{"norm": "layernorm", "qk_norm": false, "tie_embeddings": false, "init": "uniform", "init_std_qkv": 0.051, "lr_mult_o": 0.848, "schedule": "wsd", "decay_fraction": 0.742, "train_tokens": 96860000}
Each number is 128 + 32 x the weight over its row's rms, rounded and kept within 0 to 255. Layers, rows and columns count from 0. Numbers have three digits each. The size before them is the row's rms in percent of the matrix's.

# up: layer 4 MLP up, 384x96, rms 0.104, rows 208-336, columns 0-47
# down: layer 4 MLP down (transposed), 384x96, rms 0.0541, rows 208-335, columns 0-47
up208 109:049141159128157159148141113071147116114108102157132113070170090134118168178102103133135076163115136090073135087135084119170117098121134207180078
down208 120:103169169121149142125115110142142122166109117123158089108107102149114167118113078171226083168134141112084132146060106074128127116144101110161111
up209 108:109144094112174101109114150137137105099149090119162179130152089118138119139067051164078135131098164102101101135101110085134136147087095183119106
down209 086:182131144124104121118093104186146152123124117117115167087140155217075141122155127081098124171141164103144094159126155124121158191142049139085079
up210 107:066070198136136080194159119067056068174124126132134131139111204106085196168153113140091106169147126078132138124088086115139148124132139116162146
down210 125:192161087104154165097124165156181197153080137148088104146102067102112103122106138128117190123124122092066156104108128169123133191101130087136106
up211 099:108056122110141178162092169120097086118152138129117116068117120159080129172100149110130103183144182062089114093085158101123113123099115198182118
down211 088:112077096107141128143047119096125155136120148137174104082124105162171108122159157117178090167130180034066125140061177055142082127127151147163104
up212 094:116111173172114136131084094132100118127132115164104180094117145091122172157105100122072111115095120051125095105134127138141150068044120117129202
down212 117:085141135107106178112111106183101154179088091139125119151134138100145183130057122139114146105160166096118165081183106186162123153145085121160073
up213 098:088091087127152073169152213092111143139090151117129167105118129110125146118117149099181099113164125130114079089094106151184113115084190107175191
down213 127:189149142128104190115077090206161098106194149145158111091109113135135139174113060137087116140135129167136172168180142107085149096162123152137083
up214 104:126123116115141126124129157130137157159087069136110178119112161132170206149124121045082102108098173127122089150081106063137137092135113123130103
down214 096:100120148155080074151221133171165146068169135120142115141125200138141064119132120188158096103143073110103110103158158115199183095070176101173164
up215 106:070134097063141121100106102089106130182139138133108103088134106133115066166116176123135128169087116133098196144138118094145102149120143138107121
down215 096:113058114134112095156156172090104156150083133162145186120097174125172126130154162129139101184073087105142137086083106170153076156181106142123130
up216 117:050167061094122105161114137124107133122157078174135095144086116141087170194062146120127111175130151108113092115127083133213057127143155134167073
down216 106:117211125100119077161071121189123141121130076140146168173138118200121179145120143105132140117150086099085138101189104136119161110150112052135143
up217 106:107140139108183120152099179113070125161127101154113160138085158109079164198150197109071134163141150118101144065093131150147110118074140159182146
down217 128:180207122119130109121101177186132204103171113113217122150118120087050126153143105142077148124087111102144111089127125191158117158122145043077133
up218 122:104103095166165161188140139041159135159088168118149127112100111101076094160121218110181146179187137085086092151134142109135114109119123136161143
down218 105:122122139138179137171119143145084177133105084160125120125150153107127077083135104127130099119095162153120125160188113130162118159117073114155075
up219 105:163134113132131080129151158149128114127142098125098187117138083130136145173091145130143096100161149122100140093083127127124142156132098117105159
down219 085:137152070155134046110131127110128100103082081127163174106118093112192175070150171109183172113136213108122111123083141094117112120142136105067151
up220 102:093108154098153151114151114134082164132076094120096179139149119144151149137092149167109182153064104097104133090104116093154079127136147122086186
down220 085:127151155125074142158089097136136129106131166121149061122112149144131099118084138135155090086202127136148173163082132069151155161111068108106069
up221 125:114065169121112127122093182112153118134049133139131100138114113129095156147111176118158165107150195085085128167107154110129110098118157220167136
down221 127:094126140123133139138104180169150150123067148115140108088167058162105099100121151109145176180121163077132127105117152134058150130092153203176189
up222 084:096062118096114146132102180143116127194117131120156137146089140113145121155114154128142134133150178094058129141046141098176078101107151209135125
down222 091:093075102118116154151099143162140126159110154126167127128112130157157130142142173160113143141127183065069148119044172078154064080110122127129141
up223 109:129103125118133085162115156100109160120101124136080122118110060184098162165116064138126171203130172135128145120086107074149107113101076182165139
down223 110:148126104085099153084167172181181108160173105095168175134102173091159133146152124123104101119153089123111140108137136124148145138161135081087132
up224 092:081108110094141160168162126087154112115097137114113134129106106144109144191092179079131145193153159063126143157066177077123102096134111184194104
down224 088:047099160125184133154091153124142109136106153123172094156124100118117108124108135140148133113115160011098129138043196060118110096110117125159121
up225 090:127151159178102113100134107089074127148156099165110099114114151135095078103093145195148154120160151107116206129114068132166109122136209150087147
down225 074:133095106122123114172108155092142080078145125115115115119139105157132121194189103133133152147099088123111075172078121149145102211108108070153105
up226 111:030116107154132108166160160111125096087111157121122157087136091125129149178134100138150140158076131108107115074076093101151051102076091162169127
down226 142:107152080156098050119148158129122105082131138064139158070130124115114144157098092125148083130162138118177087075099167117135071114143155080111167
up227 072:104094110136145158140148127101135110154118125143144129108095139158159153174056129088175134152124179077098180142065123098166095093126134172139111
down227 101:069102124127124137149138130126125127147110126144171120111119141127143136153107128112153120144131149050063169139030154042172099103123133152153105
up228 089:090083150071129142126107169116112133157114146139162177104079151123123145179134157112156095134106182059076129110066121083172117079103136190165082
down228 076:072108110096158142146102109114118092146112127147179151119083138157170123154169124129148123152113189044072132118050162027163092074117148180160113
up229 103:069086183121150099091084133142192105074100137117143161162164051072128169206126090141146123168128157111112134067144096134095136147108131202124144
down229 104:116131159153132096085142155127095135124110163096185148195172084103151118191145136138119160027189133057053122084117106140156096100157094110131117
up230 087:121134161166061090050159071114124171147115116148119143150114163074132133101132090121097112115167113099106173178131170075113098125117087088115135
down230 077:188124101128138143150148224125141122163164181097173131128131081174126136147166108164123135063114162161110108111093077139157163137141185175136105
up231 115:137140106112113145212117126083086165150099119178105100121150133130169096192091158089125162170156118076138124143090124113176093062081134184165127
down231 107:097088105130172077211130167102114114121116059163163073097097135134141120148145162077118109147118092102110095128105133097077152108130151154193102
up232 114:094117107178125162142063158100172144175180134118112164174089137106123160158062155121099163157130170096105120118064151071150125094154082156129147
down232 094:163109112146127178113072118082123141121178055170143071156128121126158101103104119113117124189154199055147092102119091150109146131155112079168167
up233 076:091102138118106165199123157099111147166112149121163136105100128139121121165106141113124177140159191080092141116064116095157090090126122184167077
down233 091:089120119143130148196097096138111117166093121113161125118121127154143147165115136114133133149139196051059147118037160079132089116143129156155081
up234 106:129097132130111132149157148184138109167126160143126115104089089110143150134101171119101127122125151125121204096065133100153104069118180145159141
down234 111:100116123126150100172182130118149159130130134136138144117102077054165144102135169146127099133158148072084129099106120128147058051122190100143150
up235 083:118119161131162119081106152090178137214083098179098110101131166081145139138103182130099136182077143081114153095121141153120120054099133134142109
down235 103:105145118092124114134176131080118148157134130109095108110119097107180114102105136120096111122075132110234100115115109255168108136138147101114134
up236 089:129166129056111144085095083158100136182087114136138093136172108107134125161118138139161133158079108095108192076104046137137046157153130146118103
down236 045:096044137178144123096097155161153147131218129167115197125082171104081091117144191167172122131156175097097126095212163076114126151137098119130122
up237 106:122109153103156126131173141091099113107134196185127102120099179146137104184128236100121127204131136080095145092131165121119186105133100124093104
down237 081:128108107172106140171112167142166195152127150138154180055124121150070104040099067167144068098130137085113138132101120121161080163101187078107203
up238 100:134096102157085145122105159132159145164105135076108219075155081163165086153111180141135112147156191131133174101127134155156149153125117195137112
down238 123:128116099090062122130138113129177084160147119104119206144168091141126142136117141155110150126074218089142124108185107150093100144101101151142193
up239 094:123105175148183189082079125130106096133154102127123186121092152062153124152133074143121109134111142134096170060156118139175162174135177145094092
down239 091:195189119068137165181170146131140109121108122140098135130099079141109120155116173125177124134104082135138074172100149162081146111113084111157160
up240 104:143111053091122108150093116081152153112117108132083134103130089163159116161129127132147137151148178131074163145149139102144103040106141212110160
down240 098:115145136088138153146108134138158152134163150162129142125112169107101124159096091114050100138142143100073127134074107035084135148134130101118150
up241 107:126120145130123107100105152157112092163155108115119117185075107156072138164079085197116108143133203122111174100085117096115130107117079166130109
down241 085:116143114120199111104199155119136116138153130144135068076076116143112128095117119128096098109142170130096077148097089115132165173182092149110203
up242 121:072162125123145168191131119115128160167128094140121090162089109153123208169093160079094125105084180086124062110110154090130139112110140146173138
down242 123:084088123116117117129128134098130182102134130148180127162126101133123148101158132110159086065092047113128103112102140116107141105189152149187134
up243 091:093059171157090140091139164105126120097091052142103158118093119164127122196124164118160146137157192090120187133090072151145116101085161158120082
down243 110:077145140180111116070127099109141132134144109148070129067119141121079142110168063137154154145170179072213176136188100197144150144134098083080115
up244 122:080114186130141163083130169149101095087052111164158142119188122123124151160094072121112090172108124076125132123122106101171091138066083125172075
down244 106:100106100120165104166105161175159071166133114099129116106107106147159160164138118139174155076138156106097089146147146102174102076134108118107146
up245 104:080110146076092133119088180110112139195121111140159141116081165117148155189103132121121110137121179099076154080061119113179091107094139211182072
down245 064:106100102086127147152151093087134106118173139126189154127079185145191110122189115146137142136127214129061139106128169065118130069198152096140104
up246 111:123098104113147096143134169120135174139120156110119154086094082142094103173054197169176141181136140120104165105080085090154101127129107150156145
down246 135:133137080128172111137142146165107178156201142131149132152088061137132062147094204172157104129126068169156147140111084096086115163124118074113118
up247 108:079112123150171106122145131108092142144066127186109132101117100157123112151116085097089137185158139102059193143143092102146085138115102168129157
down247 122:076124072152200087133129088140131127138130132147140083091126083164172113174120082056050144153190088117081168167154148090166096146163119120120120
up248 103:107133170158114197120145141135103084147128064144094133049074150166097162168111134120070121217103197104141135116101111143129112136122085194138094
down248 093:143098136186075127099160085142113139060146145109148184151149148117102130087143126135085128090103093146150094148162086192199158102129206130072097
up249 103:107121123078153117199147094081111118143118081164135126129173137109131110138087162099156144101144111131108096154119092131191082124127055121158096
down249 078:094096133144117092136114174133109111169152114108146147181057120163111130105127118138183131135082122116094139120118107095097192161146121166153132
up250 130:106089164153120127172149134100080105108057158200070093107161131110120098193080137150118111187135122123112217142095063098141091111087164159123086
down250 122:139081142136132134183070139118107095125067084184191112110161118112086124176159155125139099149102137063087164139104131080075099136140130151136146
up251 074:077095146112105159136116141131130106167088147122157153140129141137121157145084148116123176149153170099054198130085134076192082084102130213187124
down251 103:075098141120113135130116131127132125159091141120169131125118129137114152137121151128155138151144166049060166125036160053172082088126116139167108
up252 132:119114130187102116143119188066171123129121141105112145045107137091149119148124146132131095118128147117080109141093155106146115104094221140170142
down252 122:095110144148162126135133095090126152123120109138123110118189144146095122115112104081129071137159139100129128185085157208107093140199113145168150
up253 073:069076139128108151123151150111106108177103160151132137152104148120120140183066145115144173115121180096091165113061113116161105101115107181176065
down253 104:064075121126113151134123142122129119154107128134185120149107140116120150159107155108155139140156158055066159116036134062173096112111101133172078
up254 081:080096140098101141116129162133140131168093158119171120133084155128098121197090122139140130131127194087055149093050130107152095106120155161179100
down254 080:100119143108117116142102129146136134149101141149195103122126149115141146163139129154159113129119169035081154111032184061160078100130139142144100
up255 119:072172153092177131100132142129088094230116072161106111087134158147142112154121192139092087137129128080105122078108128137188093161113142134128086
down255 110:139146122087116130091100138108117133084138093131195044167168115136103107125091153157105185113109186094143106091081124110092115148123100116174133
up256 124:096073123116096125075110129128176149201089119116143167115098145133166119140095108112129152166153184096085119084065133108138087129092106196107112
down256 136:091150103139180158151116144123083060144084158125092093084132072151133160102110152158168173067137137160101109094096173082136155074144145156153136
up257 077:079113161100114163137112185135129112148121126129142140102090146137118130181122128129159100134149182058054174103062118081152111088103140188156101
down257 082:097128123111128128124123137141128104133115131105151119129119145122156123189140127138156102148151187021095149128045172022124114103140137143138133
up258 096:164140121154095091122138117116119056183141100128130144116129122143094155121158092155119100135136162125102138139119141120128143141111055103150021
down258 070:114101085134153161151152112093112152099178153111124102126133127128150126131096150123137131132097167138117073119148107110116131123098214212095222
up259 077:074100139107136134119154130110118130144111129136128157138124170123136130186049127123156131148134167091090196149098108116155064086118152187165084
down259 100:076098117117147121139144135131097129149122124140174124128115163123139139173095103129175123125155176042070181129049128053154072115122126145148110
up260 100:090077147145143104172105123092114128135180147152103079086119126151077115208102091094151190152111167131106175151140081126112088095113120208137082
down260 108:131103167143115137184108135123170128099130136097124132094124197160087121166102109108171176141118128162096162173141133015096117114080128126132128
up261 087:061096139130129158150139168096118124148114113106111165127100139118138130179097160093132155155160161067106174154065101092168070081122134211172101
down261 082:111114108136148145159129131127117124150099139090146126128107140132144149171091110148187136171153163058059155141034147026138096107132150125152129
up262 073:084055149113104137124108175105127119175081152140164124124109139136112131165108128122164123145145196099082163095071154068161077088087128177198098
down262 095:074120145128128121151113127129124119140104124127190105135117127132135134161149134116145102155156160048042162105031170061157075094100107163177101
up263 085:105093139087100167084106135121117117173133120156168176108110092116139161165092156147135161137141141101062169119084084068187076109114086175151087
down263 090:088131132119108165120099162141136110166120136125159154117110100097141165118129122148137141124125156053072159143078137049141092133128111124126089
up264 111:125081161076151067155147133082081122139115102110115142126083142132117068189091163118165139197098162093092159122151111139130060073118107149144130
down264 104:144207155087152112128132114059181161134129138201132127124152172165099072183121139096130123124076176109147135130169120145134113077164167153089136
up265 093:132114096139147100166111089146128093083117094149131138116108172154096078134155190101152121160144149133087115165138175098153095105150173196120139
down265 094:150152163121119150090152143158112136182177152143172111152105105167121160065091086170114124121144124104106161095091067082058173157102095062150068
up266 081:097080151162126127156146156113122149165102146148139130143116155157118136169071130098153164137154169088075140111077099090186076084103099158186072
down266 091:092105122129132116156124144114135147165104131136166118135119149097118152171094135129153131159143166061069143130036136060161074107112097157171068
up267 122:111129168179122188170130137103069166178094121158125158164092117099118085153038138137112115211123129105142169088115098126168103078155109122170115
down267 118:194163123162126226126121153094088135154120065164117169146084120073130041104131150124135117120125146136206100138085106173143109088143160095168148
up268 072:072118110132105176139135130128123132146148155123121152137115158119134130158064160071145143164146171097074183120084113067147082091104166157172104
down268 101:058109114129121139134118132115128127175131133117144143138121131129127145159093135107173118155133175049055166132055134059149094091103159129162093
up269 118:076149186091162172151131143118076171147051131155144082149160125104151120166081156104117168197089128061107157127095080097122090112128066132171095
down269 120:105144116152129134159135103140109148137108107151208119115104112155108100118134150180116129153147122085144130154109192076080148118199110097127121
up270 118:124067084137137095117144181122214162164145158100132115150064167144146129127164135109163094078187155139083101110116157117164148109111119152167167
down270 084:128162173146101151089140141089161164185166099134184098112152077163106122103140054084174122097159081096105148155162110078141156120127076139145113
up271 108:047127143071107163103153176101081134128102110145101166164096117100175204133115137172094078137179103096099137080124148117154157074076113144128107
down271 113:196137132058111109126138129128103141071110140114151128134140140121098098096105083126131120129210123100083181124174133144142093119170132124225140
up272 103:084143100128137044137091094122093109186150030124158135088144141090198105117144097120091127121125126113100165137136124108128111151153109117118125
down272 103:199080178105137192118110159121155171087078138113158165166091092116120165097110139166066084151139118160134127139139161133131152121150085182178108
up273 074:080067141140107144156119144129127119174075118109135148112122137111109127189105123123165171142133158068076172098078134079175084088139122213168086
down273 094:074092125141119140177112118141131121150086118119167116114142138139124142164130130131165139131153181038056148115048161058152083097129100152150089
up274 099:093098146179153075129123155068128101134087123142100156103181093129125158156116118114161145117113126113063140127066068081123082129119134163172108
down274 119:043141119195121067127133148127101111131088156084114134138122128090092193146138107115153113172159116129053147108071104113146099135135140105138124
up275 100:076130170167102051122113169141118168170139132140108114126079174132157156148117107112121121121128189072061147131130063109141129096097103130153125
down275 105:139185164092134132126089121147132154144102138175117087124138103161158134103142039134136085116160228031076086059106170081119143123100105123153106
up276 090:141100112149149146183097107104141067140090117196133239089127140075160137122140106141168176105083130087097149089135160145169117118069116141105148
down276 079:138201165189088120122157103146112161145160082116167046178118112123086129101123167142152094145130194101098084197097081198099128134156121116048139
up277 100:139101134117118103132104162087104094104178137115141117161100108122110099190112097151124179133169154103081134135087108103117129107056093149103141
down277 103:148129151071120082114172084160124122084175098052164036106173078108138135119120126146142154140170140156121076073160139158108126145113089136104130
up278 104:163110086075199090104131136129177147177130066094154101123144143153144171160109092110134122134130138141104118140083175100100127107142077160161090
down278 095:125118134121157124080192179111116107117111108148095114177162149111131101110131118142140152124060098112094146128198096107137184141105162095167155
up279 091:081130123112125158071128137144137124122132128080148175112119131144105139101130119054186234111132138134094138072143132130128128145078087148145091
down279 061:174177126166120122172126138168123123123170080126182133104131134128141082163149121194113064147142086114142094157119126131131084093163108153135128
up280 114:080176114098125124117089150122084104156099133221112081169122131166140119136083162076102134157132108078116188103112133133146083082078113166139161
down280 095:184169129086152096135126156186124094122135130147139038122115136134132111157132163107122121212108173086124153131152130078082164057095154110148124
up281 118:091136112065130118188195138120107154155105143145151110103145159124130122182138185128135135190144137103060106150091112130139130115137148145099124
down281 099:101127158095066164117146100142133096178142131078157127110187175112129169085135151128129137151209098088062089127047094083170102131157158145150154
up282 107:087096158181148098122087156141107159131122152164090125102100149100115116171075205110134163182178133144096224096130110130152106132130145181149156
down282 118:114156111104184162166099149140183155082138121133080155126114139074085110150080165118130152177126046151168135095159079156170112131107143127148121
up283 103:116114082154152120118073159069119089138135127171126122179120160116141152141098187098124154155109149080109157102059155099152060116156103154126155
down283 089:088160059104133112136119147146134125150146151139183119137166107117195158119147138088139064130101158085064153102071138077147098094129086129139101
up284 104:102131108130129076159121109157126105146099144119075173104087089165088138149084099122150173177172147143112171132113142120140136064110037139097112
down284 115:106148128167180150117174106195131100083127104123103145120149039135168151135075159154119111093157152172183109122172111207089134078125152132189185
up285 104:120116114143095097149123189163107090176147100153120104162065147144077155187096071107148126112130151134076148085128113088131107137122104151176173
down285 124:126116102184097140136130167181056111175179136124168068175068148109105113111132088100155145133125190162084117061125094100142116155129138125122181
up286 096:169106144168124136117118140182077124163109121214120190122117158110128077131090123131198124105097125154110161099095147140162093107091148100144097
down286 100:089165099096096165165104130071187121135192111087156085133143132103132119156158170135062145083135168031106137159138156112092176146140155129143164
up287 103:127154181120169104133127101113110120163088127125062180100106127153126100172141122156122152210141149124118205119149063109152139135125080164130117
down287 125:089109140125162147162107114101139099140156135101055117172166106113206081149123129147067149106163081229159120158152150108099134115111132106160144
up288 098:091142139108144117152082106106165110168165064177098084124156110117133178167125112068107108160062136100131135163126095117116126181152047121174090
down288 107:094089131154101085155150158161145160108010153093093158161105155100125112060108151190145101127070115111131099155105158167144173099131143126170116
up289 102:128122100125104145054105173156158161104123059130107158148125094172110102149072093177139109127086173146108151140106102084113140166095089133133091
down289 096:095131109071145095124151169117171122105142141153178139109085175071087149091125131125135160067135174042104092156044123106174133126181124100096133
up290 076:074083130129093137155114139146145135168099145140123166141086119148122118148066161098133157145136172063089168128058094087184114075082136171143087
down290 090:073088131125119124139126128141118120160101127116166127138092139138138149164098159119159149142129176043058161137037136063181105098100120151165089
up291 113:091097203075157111105129184134137084098166114113152116137162101111141152158138084071127104157111146101067130130115136115095137152064134142193059
down291 114:070101167128135093088127145143116123159139037146146161073180117087178183134158130106134147118113088094103070136116146158174146131170142147160121
up292 101:117037182103126160095070158151188136092130086092121101163146107137149131132145056121150106153132176080091133162143147147127103081106160164126135
down292 117:121054167172136097098097158149104185104168135105170112158141103087155113113078144097126168110180145102141050116124155189146151120114133196166177
up293 118:135114168062129140138138135053131160166115106129122089121150138103096131171107183097103173138095130101102104164094171087135099054099116149122087
down293 121:172133141119131114146173163120116124126150154110115073151103094115119082163182121092129186113046119100139091159129191060174101098090130105133167
up294 076:054069130099103161125131141117112104172132130151136121151123162158124146185069141114170124149139191096064161138085159117166079112118127186206115
down294 095:059081116131125141126108127122119115179107124135172117126122137129120131163117131112167095157156169075061157128043176051153105109113126150175116
up295 110:112115153079139101090146148093081145137128094124149173052116171098135127187060129136117121216087141122088181101125125133099075094134119126184138
down295 081:130053119090158100113136110104207132168150172190085168150162178109114084102130188119083104134091123060087152097121152103114123138130134071097115
up296 107:140086132144126123179122089084159065107116109167104070082172094136109091162134183160157155201110157092101140151102116145106062164148124162107148
down296 085:129157152148135122120188090163139138106157150128176167103122153059106113123096139134164132144184132121062126163102119086090133102108168108119119
up297 085:080150100074097131087089158161183139185092115134149125152104171152065108142049149079123132102098151142097156093111091103175078124146123109178117
down297 077:110122105188118130068130167122144075154099110093177167104134174175124100125179112163110167124137117075121137157093183142165140152152098061072114
up298 099:144128163150168045178142138061174099103117128164124137045136114121157127160083167117131109184122174109090092127123126094146101118106094160124131
down298 091:146135121143077093121151116168199121191153136139088095055128145160148129111183140133099118140118160074082069204116152147150094116111099135083092
up299 105:131091149158106109104105181162105155129146113082129191132080111133162148198133098126142136145184153103122123119094106126118110090102118118163158
down299 087:113189148196079130098145125125074095122130100152121106137186099136109138093171109186163161086185191064094150121100191094177128117192104124091097
up300 104:110093104175110113112173114134149097123206091154132088141138133181143115132142122099145147052160174116094168174092136076119151158086110124136098
down300 073:155131128065123161197089173126101146135099131116127148149145144067108099164162153105177130179157124103155120131109079123178117153148089171074182
up301 099:089128128151071209097145100113129134171110076143121196129154219135126177120129181097097088102146156089128142102107124144112102116133177128109111
down301 096:133109140098153070154091140163114122084131205113134064120139045147133133109109077152164180143111139160147121140121101099150072137123155150114113
up302 073:073092114116124160144151153125114136171144141132114147118111158127147120135074158076131130134141200096084151135077116078177102095120137216180101
down302 094:064088120123141128138122137115134124178120145132149134127129142149137143139100156094182109150126194046051138126052152079158112082120127163168097
up303 092:072096131125088114113115225115163158100038120101135126134095135113145132172129191094173107138140141146132114110083128117138117108104205130162171
down303 066:114152147089115146104147065140131092070183158154172175074140155127133133128115050157061110145142207130128149069187147132139127155174092145083114
up304 126:091079138106153095127112151077141115120096130171135101079162092104153169193146152113080116190096119065099133106126126149129108099072150142125118
down304 122:145109112108104119131132111113144164144133119116171152063123145141138121097101168119114075106180154150100125103085145168064096100188092146091103
up305 110:152115086118120145199107153090204113194108136133089090155115182146117123145153119112116127109100184100087083160083195117138073042122108156118109
down305 123:095111107166101116135142123119115110172143155096127107137149109096155101117153107163093141096181112110104176158111183078184144160112138107082122
up306 096:060094153141089110111091165097132123186131115109128128162120156108140151163135114104139127152138183101077157090084107090178068110111132190171097
down306 075:119142113137153128123147104124151128135165124080148148160126136130186118115180109136182141098111194071069153119067126075145101077151161101160072
up307 112:103131117115156118212115111093118125128089157143123082134136109092130139149129132119079084140103172092091168104165097097142085018169134170134063
down307 115:096122138087134097160148159094139078103096178134171113161123128123132145096112145079196112103079152079129152116180099082142069100164147158093049
up308 048:092166136182104141131091159155112168145187222092101168186153132175150106145114101130180085133126110129085162103108146133126124137105128168105171
down308 033:140057131136182137126128101125174075108061057147151075118085126079097101074139190098120146154075108099178110159174117159135140107122131101163103
up309 073:091091109101098169143153129107114108156092153144148173136102178111146140150069139107152146151123164078116152122093135085149092113095130192191080
down309 104:059075118116112150134130128125122110170099123119176135134101162127127137147098128107160129148137165067064157133052145065166085122107107152172080
up310 093:106106142107106131107097191148125109159104116154158172140103169137138150190099132112125136187107185085073128071077126076186074108104104211166137
down310 078:103094113106149148129116123114115100180100131145175162109112130131153135116129130119126134167118207012027149097041157082119105115120109175144146
up311 095:072093141208090161088123142137166059184105147096120167100079082135129111113167115112132209136172167133109171142124128125182120114088092165120101
down311 088:179176071087147080121097103118082201072151109131132113109168198096111121117124202164126094150106120113120082139114134073079130124194140101088158
up312 113:116125143100180087147124132111098136234096069167111118093123186108123161165110198127095117150089143097136120069082166089139113090124113123160103
down312 136:108177115112096107120128149112107150091122108105127096104142112103159157168159170112030216092085099150202071101076155158169145138112132131173124
up313 108:038155163165140114182131148072123100154082139130128094124138118173175133153085148122135139183082116120079170107117084099121076130137098158160064
down313 103:083140131160089140159140169136127099149113143117175098153138153138130162185124088120195143114114084130105160151111146059062103119125149081149061
up314 118:127053152169061119180164135100178104132112164103122202115114137106162084147147138136146181118191154147093159153116176100200128098116140133122174
down314 120:131117130116096178024093079119117205122117086162159142104161155100130168107108125111089093163150131106169135086154066109089123146112153151076127
up315 099:096127167121209151099168135142106145131094106177095134177081098117176149108133047180083106135095123098133181079125117124147143082104120173116134
down315 106:160207181127120138149141100092126125077085137079131127145156106161024141135094173109102135138171120145102052158088083161118146105166118101177060
up316 109:073133139124130181105106142135195213168067166090159115139124162155094173116077154125108105117084119082113149127116162067110097127130135144200152
down316 116:143125115139134138149122071111101036153118103110173140122138084132125076119150137168068200157156126126148093110094080157118155135109147148097166
up317 109:147117113146124131162156160130116135165097097102098163107124177127194169148115079053084102142127144125107112103088121083174110099147086127160168
down317 087:091106123170132144136192068136155135140177110139106101095070155168154147120097063139177100170120159150129164133173196126153125143076158127149155
up318 114:097104119097116145139161146075087162144141122097106199063116150123131166160123184125120160172145121063121159113095062149157103077084155118101167
down318 108:162188154164114126080108152105129149112141093174156117122166128098099167193108134127120108164133075130088159119155110162150112176170137116120081
up319 112:125084118168133049181097161121104118162058064169112167111126163110158182155151164123118131070158163120111156109111147121223096078103094158133101
down319 125:179058156156137112190104142155123062135078109132178099143135161048149137176183145132105184066134137135144088070061087149146113147101119172180132
up320 088:126075134153103159126127129126111138128090111160131141114070193114142089146111071072100154087139132142147130083119181150125150149049103123139118
down320 090:188213095135184160161126093104123161168145119140130173103143056100122160144138125160171104167144151079149118129127086114078146103206122124093120
up321 068:081113154128140142111127144150089164166051135163109189214141161079132114116150147133188122075183104153125115121156095145148122126135127115168125
down321 059:161130121111069115173168095107153106090208143117155084081129101156110147100122143133098173139111114096094107107108165076104117119109131146085121
up322 095:049072161110158166153089180122117119162097143114134139123080147124135159193134130119125116184158201064097122131095136092174126118111124204168108
down322 095:087111109129170152141141111088146144125122131086144150143106123153173137171141149151172134143119211066064133116027166014126124061139132148151124
up323 125:133142126126154095139110147112147092133093126132131185075087168125124152182118191115141116172166172142071135049135137124147163100101160132128071
down323 104:161149118147145106117111105135142142111080121106229085130091144135162077122160126167116135124167157104069137048162143102112110107089147102090209
up324 074:077097110107135138134144148124122125151109130164133148164100130144125143174079171107179167138121163064056178090107105084173087095099115186201125
down324 097:066087107130140117125124132118128111166107127135146140136127142118128137161117144136167142119130182035061141131058147058149102093105129151180119
up325 099:118164164100123106138144121058100128078152141118081158102155124102162134127093180122112087140176141104123183132111102116160170095145149111107148
down325 110:108116136128124160127100133157103110143174058122103135198125165116166084066143132137094169146076091131125140122101101133112104182111087148116111
up326 111:120121152130176098098108156101102086162104156157123119081088146106112132185091182119090155181141109107110183073098146138124073138064095157177135
down326 082:064143141090107140162152131114168140085109125127161083123134138108044121167076191141092103203135136071136105108116136184131124134132141111139113
up327 099:071129123103125105154071158129156089114154133173160136179146095119148187158121083106151152109106147075110093115110120099113071170139100168163058
down327 119:133123134126139054178085125178157143084155193161129140112172118111134118098161111184123100104083179099103068150124152089100100126157134134104098
up328 123:099065153151149146172202117131077084112106140132109153114141102187115149156146100145153113164129148114089167117106108123130127122095112161138080
down328 116:171167125203144135133231095151122111078108140158133149150139076178113155117114062126107116116168102163150188087118133150099140131117105123139079
up329 121:082089101099138099117119177118131093160139094169180147133118151143135106224087164087139169170122167093079118114129152106138081083100161203174137
down329 110:122115067105130144089125116130114141062139132125175140141134169158062102108134152139138203109054170112124190160141159066077122082107125161207149
up330 086:098067084141108172122158133210124073118108137075114207104098099145095150149116160094118162160138175104134128121092151129135153117151090190155070
down330 081:174173125150115135101140073120166122184151167098138171130158098104125114121122149194086096117173070185130086132104136183052107105118152152077175
up331 111:115141095098128104122133116111150173205123132117099090090119153122149158165100173093122151154080145144120123108105164091113089084159123125085135
down331 114:101122170150057145107188129162111126142057098126145162130109101128136134136132166099146195197100110087128103077077209147198111141115151094173123
up332 111:105127109103148108157155152077061128139092100169133129128052086130077156193095124146148138162134156130114141098100093102222142109086093166146114
down332 127:149068184128148127153097132158169166138089125175160105132052144088104136164106060144118093125149192144112151141137137173130122091105070102147128
up333 110:090133096177127075111135143083150084105139125118138199073096163080115144153108128155131123157092154115092186123134115133144153081097107091164059
down333 149:128141126149118068147123119143120122106126089137112168137073121085088163074147106145130110130164088169098153139124148142134137145128141037120169
up334 076:096088145132080140094141149124145121148100145140115184101084163140120150168096203098128136156157152104081144130080077083181088087111133205160090
down334 091:062088142133123105127114144103158141177109121127156143132114126139127160143085151101174139145142189034067139137066136079159099070115126146156129
up335 101:081138170128097114071143160079116134121156113147119137079168176124160183131109142129104070117122142094073181071133095114136151087089167111121138
down335 095:107136138077115200143112107179128163150156136128068120134099140084175113077117077130122142157123034154145141112123139211134105122104116071107129
up336 106:097086106121123124163065181135147124164131189092127161125102122113145120158106147135130142139140165075122118122110069097152111091109134206161161